Each number is 128 + 32 x the weight over its row's rms, rounded and kept within 0 to 255. Layers, rows and columns count from 0. Numbers have three digits each. The size before them is the row's rms in percent of the matrix's.

# down: layer 4 MLP down (transposed), 1536x192, rms 0.0624, rows 925-956, columns 96-191
# up: layer 4 MLP up, 1536x192, rms 0.0585, rows 926-957, columns 96-191
down925 094:152151127063068140166103092115136132064079118178146049137140143115115121140120164099119140104140143087173136155118123160155126200140076156176173065130144122176121165139161109144132135131150179151107097131113179089129110136140150158100087129112119167147203147114113115097091120049119112133
up926 101:124116072135108110146083166094094127101132129108152082145177117131098128163159124135156143159204166127095145093099091180135206092165228075141130097130130206157187162143106089042113161166137108173121116049100154159134139179134146120097127140105092164110110093166125112124148086115149084107
down926 105:128134129155111220096042137087129142114183122119098033163138160077105107083159137106113186143160152136098095120142031132122137085145129060095165129169153097180102124151120181139146131077169133116096106139121156085121118178128156110137148131129113083082114052096124075140131079177154114143
up927 102:081141099110118141123133109125093132117131152160124180034106102099176078126151130156080134090158158122148080124090117175120118152158149170146133168198099103161147114113111147068149150101098176110146092132085117125083104171128073132089102169116076184169077136126158150100161214149199144094
down927 103:108134120144132089093143120138222108125128140088172114135137117150152152179139171083135154202142199147077168113155138132170111126068137120167128109115140148123110143107093139152118143141147098150102161095131186135135171111072089139123181113105179110111139040123077091149100066114122159183
up928 101:131164147122119156088124109084145140116092143147076174084184119120154108124142134105160097105123134155123090103137163148122188146203096156100135163171161158111139133131130113115157152130112158132128175130099171100099083197065110109139111164089133105134063100140094181092079139138181123196
down928 097:132123113162142164114132101103076104164140132140128097105074104112096108104148120107136148100128161132169094093099141097148123080105148136195119124095136155110121105118077131155100144116177211143155092150110163115134148150100146148137093147115173076150170167134215146130116131136114221133
up929 101:104174129118093095166114086164129079083091147177081067141135101099123129120079147064122132122115116175106143102083186142121132077146128131132162183155102136080149151162147169131108099115155153162110186152125232075146089189132114129076121076080129139172134100094153098152125119112130117128
down929 096:185171094182132105122097115154119159167113111123164145120188111111155113146142094157111104129102174139131109174139081091124121103108142138131090111105168141110085104111124124140170148161111124079148115152130084137104163079151122109114150150158121120115154124130164131125143126136157092141
up930 098:133125097140172155100084127129169078105156150105125110116109171064167149104067136160181111177150141177117123105118141120079146062134129116127184193176095086158119182120171101147128136112108119155136112046139183129087145101111159125090173181074126116121147135194093150099126083122124084161
down930 101:167144143104125108160141090131148132060148134199158118141102078133083103154113109118140153074133188145148124165129150165149152110144170155127131088063131162096126117068124151106108124122116081135142155123100114134132111097089141154108110065156072144125154034084122145137172108108174107132
up931 102:136158168114158120141068054117155130066108127135152166116155157135134153117132093145144154131136125128102085100140060101095101087123089132140174199131093200155060073112079112123093116178137134167164165123084164050165148154111126088135100133079103170150161117104120159132150165166151134101
down931 096:077060121088112137172164166151127087154146110179115095070103063142115088113140153149110102115121117069124184152145102209126122149126154049117111129103151083142124195079136169129093127144119163134119104178123093200063124146136111100135135113185085042113089159113097161128130140125146155114
up932 108:139133162140133178102128175146115136117148097175125108100165093108180135139120137124118123176090107139124135143169103167075143132132192099163081143105145213110113131129080218076061139093158173130157067148079109127157142066126155098045083173061100129122153088183159160111144146142164073085
down932 106:128126097110166147161121106122119064093166122111122149155095104121096181088180159134128154154105141144100184114089089093113152126097124118171148155090138101110124099135106140148149071127151180125206170125153121137104127126179101091137150132167170171148109073125069110158134118147170155113
up933 101:111153111109148153183063069138140141092153158088124161125139099163153131178094161131155116161112134210092070159167180199096101097130101139070146092185174157160117086129097140111149153183162145118125091074083193104102117136112128158103119111138120131121145115154143105154128153120119116132
down933 102:144138155115142119109120185102111149170132128169068132160091157067059109105104107096056166119103154081119112176120102117158101141152173130138120113076097130108101152133117112117144125087121122148116133151126101172174159038117111157162184138155126137110097120079178133161170177107112119114
up934 097:126188139187160121120128154028071146137115161095151092141152122111169149148157087118132055144142109131130152157099099169115178131125161131132196127133097132144199166088117178129092125141085106125165175081060084132118188155123095157139145158077088146174176125176107181163113118167108143109
down934 105:136151063100130129193044150142090124118117176081138146122133084102129136129111120205083093103161127134119066054122092131144145087173165126136116163062177175147122123173152150092139179153193135195115106158220148117107126165147164168136103141153119105150102113099148141114148119138118081159
up935 105:090138099144177134124117103110135109121171182100141161156110128148147193107155060173145139137152111086118139091143107133165119057158122143113102127187124125130109112195148167077051115096136169150070114094109100170092126166118126082136057151113025092133148152146141194089132047137174097163
down935 103:118090109163095124092124137118111145065125109147155093111126140163156082142112141093132106106127125080170120101129111160066104170153131144153115106117076200111151154116070183169102147133166125122207137163136143149159113134159233226080118086092177142119111113136100135141159190120101165131
up936 097:176141126125149060122036162085187081111166133150125145162130112123135098100148109108138115077073086149128108155116105107135100141107119169090146113177101129114151118112118173094063181133084126173151137154111126115172146150118130146189048106125103147139107147139123098108153136168143150176
down936 103:136104146099110107119216096165134157120079128162132133118150118105086135143148141129147152202201141141143163138160163207103191095093119072195157143088146104149098137155113091116195105125165166109126150087137132068081128098092134183098134147158144058103134102132189147103155100112142096173
up937 104:055159061155197101129067126148100106111142121086123092124139115140188130138123131085173120150187104105134113157062152147146105055143173146166160149165183134117142133161166151144145101151203152127089142088143158093111203155171117150155139142110132158136100128150090136088125099124134086127
down937 105:112108225133126149130143200089147126154096177135125093169154101108121098119128144153160115129099156162072125110151146124114139192129106093120110089146119114104088100106148136109099159081157088092121135175100131144143110091116127043127165075144113137132174152165090128177100142089130069098
up938 110:093146092160183132155122149128109071125145131159159121112177076111197214109159132091154111131160131191141083174123064151109114138175143109119129195179182173165079144131131175125126138125129144141118139167095158101143127187110055116113144135072122132118126109180159141159101150202079118089
down938 133:108198076135153126110109135144097085211115100175165118142153144128143208123143128092158145159106154099111076093106135112130108110171157095108116184168139119142108165088134109134090126116166163100122150158152120126172112178099060084141158141109164141151104110206112118197101135166096179145
up939 093:121133140157105069152139155171096103109152129144138174126075096051121098126147163102154071137153152179115081132116094140089117126164119108109100128142120128123151110174098121103128125195127131152193146119068130129183091146073106187098207097043133102139171155109107136123186099130136055180
down939 098:160145078105156181072143114128174117076074114153119093133180156181096157144107101127125150161124082084109191122133133144147159116105135081160136143143128111137168139117127124157119194138142153130121070107186169121135168076126208105137126148142106160110091086085111094109062180093188158096
up940 105:108152104153129121050172114105120155088135105146131098127166155149087155165155124177103145138139134113094073162171100193117147139188167071115098193139130141104095160155081116124095106104137134092155138121136119094128184186107134083152158127114109155106163047109136140162086098191132104106
down940 103:100104121155119146139105093151119125159166125127081097094122115209129191075152128092179146131108077184106133145218101060095101136123048122092111090101124131132186080109169161091114147103105109160091114134149175174133114107157068127101128063141129168147143144086110237165105123183144130122
up941 102:100162126133117133078137151166136129107124131134121148107227131065184126104092138144114131159184067124149110070095171155101108144164171162109165149091172134073160072186136146132140139156110108130110134090075099161079064108093150175115113146153062185101136127115130124131141129123205131182
down941 090:096141130128134140188161142155101192167097128118142148126130146129101120092113129177148116116115102064077177136067123085160161157141132125173140106187108154127103137067162134151153134198091147087110148147143149142149142151101173026104122107169120105102068205078126079119088141158174168104
up942 113:156165130103126172086090124166172084044157136097112080137163107140163149180097084125130099078122159155090107104158129135164095144098097151135154132075146141207096095168063149097100163204174152178098154126138142112075102162092068119133133145118095151085122076124133144126113116138182113104
down942 119:129107139138164152149170164131107137097122206091067116170156173113105047114119116156100147113122148078098242093164132112096134113117115175111152125133145118124130160167132138134102112111135103125099097182081124122121106175091144146152162162128148103071083136114144102114177151124212073094
up943 099:139137092134154124101146143127117151110156156116117135088163161096151111108145124143162105135040079178155143123153136190108128153117124107094093139119124147093141145124085161123043122164075127131107107099151176109107114083183151137182093104093156101130148122081186132160150189112111083147
down943 093:132106112151147135095109142121194057134084125162151133109099135156105103117116110151117105129135213128154127150098121099126090141143147139107191128155143099179109111120160108149138170152151161153112116170032077164162172124124167197112101141119072072113134127175078132127139099124176171138
up944 101:139127124116103128166129129085151134096160155097110136038131135141170087165193128155132101127112144151115100124120087143115177083122115089111143119124095132133099111105138131135111107152127195114118140145116108132160113137077120210137134193099100147104130120117194185048185162174203092086
down944 096:108126073111164147156086109131054129191119166167123078179089137090089144076150146091182178170132092136105146140102098174114095131092194153125135182131114123097113209153097132114134113120166103142084127100115144099128102179201140119157109124140111125118105095175107126148155096130118121159
up945 100:149075083139169115120118135127150118124126163087081124132149164109086160199146139117085107172106117154116091075141141144051123139150139092102130134087202193172077121152137108122131112147152106129143135187112151081059088148155091116108163081123130102129181080130164108106144113154140089149
down945 103:130172137146114108112146106119170182186111148133127181111089114142166099123130130171141145164186153197159156122118097120155144167160108136117110161154071125084119068114125095097147102122147116155161150102056187150102118190152193142108097148064129136135143129118114171087127100130129150093
up946 092:094125069142124123121072109106153117109163193126103143126183128168147080102149095092117096149123078146141081095121104175103163172197193139190135091123132124136117121171120140150096086164146181130180104147110087059118076086085156210124154140121116113094168161173162146042098119164103124124
down946 090:127140180090104128104116173161122179084185087156102109107094157066116157114141145144137110101153160123133169164125112115134093099121109129089096132156117115121147135152126147087160162085161103138118123096153104173142101158191151088145076119152134143134089129098082085159138133069135139098
up947 099:127163147105160150108082073109166117096088155112166102157105135110144168122088175102175132090108123100149100112111121138097171053135172122095110122117098221126095101145170178108156124166132147161129100098077131074099176097160108099074137139092094130161155116167135128196130116131126055170
down947 100:093143100139099111090186126165232172125056112197148146131147096130103103092098103128121105174154124126086148126105100088140207123133131117105151125154125112104122104119081105116080103102136094117158129094094130179058103162132125097122143110206125151105129157152169185122140178161195157101
up948 098:155162158171093105127102132119125117108190107155059148153137105152082145111152091107137142130130178181166048129179083141108127157136131111090129111148123103113106199137141162159115144171129168162064091137111175139164115150121115118166078137095153170136181129103124126164141034174171096117
down948 102:102105117122112109130148120192172090090105166143135100043155135079172126117161154119138125158166148118132194145102179084144158093145139144167111139138155177151091158100158115109215058138054077090148136095104096126070102189188149124119164086168152158087055140166126087135134168125149113148
up949 093:076100147120143133153130100037159107101137135127157089092117115110127144057126149096126139157154105110096116105149168183128158136182102152060129135098132168136128103104165151070107059154142143186133200216102138114117080141098126106067134127082111136118166134115151159130095123126163081083
down949 093:175210102079110117125157104154127145124126136096103123206132122122129119164150116114159121141081166165149125119113077113144122076087130127229151109164087099128105097151077091157137160106125124080109061070127143153135168147150120130187120129133135144178141125151123107153140183146068174145
up950 109:181219065161110131147125107150071142107107140166092137094108112039186101122104157152154127110156154156152107116167191142128130143147143097092150164094138195111105128093118196136141088155098174176174072113116176119165089152118156138127074156133121146160155102143146103167121114127134087142
down950 106:159177107132147127145173116153136154046113134097132098125075123134084177137134093127178138194193112140148108088138085139100149141131099160117114114119129117125131157124092121126177131140189190148165185115162148110169107098116112153169114096077132215190163208108128165133168122117130070090
up951 075:152167169167146115137092117117158130091120143079133124156165073126097093161094115180122116154114121133132146149182119171125071150115163149134157163142101153183091138171057171101091130177121063154105093116108149088088156090143116164153061144079094179091101104116137145190139144136200124086
down951 082:123155128172167118094125124107126110000140136111096152129150083088147095138089114157145116148145123154139131108161126186083109154166131105153144154176142157125102176160113188095110147137135129134120074112087162085100142158124092162139095160129104156139148110133175173136184100157186096091
up952 105:153141159109143116159103162091133128092131143064106136043163154079177098166125136123155118095167112147147171105125086154099064122086161156139139166117153150202104152088070141091114090146099113143166159114126147120078155067096130208186136107147142145144100136116204155101099086168167144053
down952 103:115132128200103193161098145085089097216141085121142108162100092148166148149163064131125124154133113123073089111123145077070129149158161143089128091155077130122137095147154183126124102177127153117103104164154160116129118119213084115122174139110081098148160148119039110116111157146137098161
up953 098:110210123158127170082150078112089110123132128116132091118100136113148122104052153111157112133196111152120162160116153157068149104163167141136131123088109141110093058208093126073114093107130106187125085086105145087117110139168133124150143113110082172115148086133193108131128170128147066140
down953 092:188152144092138160115142144129139146146120121126110095121142117157164129119178131088131109161072125117178116105133175071100062110195127112182098150183173135110148207071130062139127139157106117095116154163110111129149105177120128160103086125149161108164136173129125130110151098112067141061
up954 096:056128114123197165119142140138114163127128112166132123137144068172172135146101109077129116155176196145162169110124094124130089173133137100193111114112084129095084155089125142094095081182109103152113124046101201123138098122102097114111125099161105149130093141165145130177111131103123098151
down954 106:156168123180086121134148131099166083088184172046138148096118200115115138144146094181149111125089057107135131128132121149139144100118152087080160131106174134118151132161155095147124152071100133133134105158177097147167123139135127128113140115133111112152170085114106197100139140123136126095
up955 104:142178171146144134128151132098153114085090167164111112087160134107072177157084070115155133153152175144133094110144177135120157105112139164133196140155124169096054162094088118178105096137116138108082080114139164120120132147134101123122098135121122139168147124109113126081211157183183116124
down955 096:139135097153149146113152085089089140187166118119169189168118103154121132143111114110105117126115101128135154126124159109148110055127147105100134101124133102121174100160168177152157104154072154175167195157123149101142114113110104160165184162118137164157110108150137214112105090113103140159
up956 104:127150147141085071094144155072167073122128191126177100146120108151176175117127091133131124126156134161111143108150079180140118162137176104165122097157152164169081118168086214138132131138126151122126051117098128117111104170164094093156049192133106120164090147120086146114182156146150142131
down956 091:167121093188139129154186117147104153126104081108133139124079162100044088080091151115102087097165120090164100152145147181170097106167137141120128084110112141141123137103142138081129182152139137095062097145209147134161167146108165154101183099174111133086111155175186130159137119156088056161
up957 109:123165105120145103116149097138084062116205157185109195111145093140102163124069175134133136164099129110101080181133100175082148152126152126125126155166100135134167093129150164114144170119089137144044130134103170074138082126087168130118108197154108161157112088196083146124079074125195102167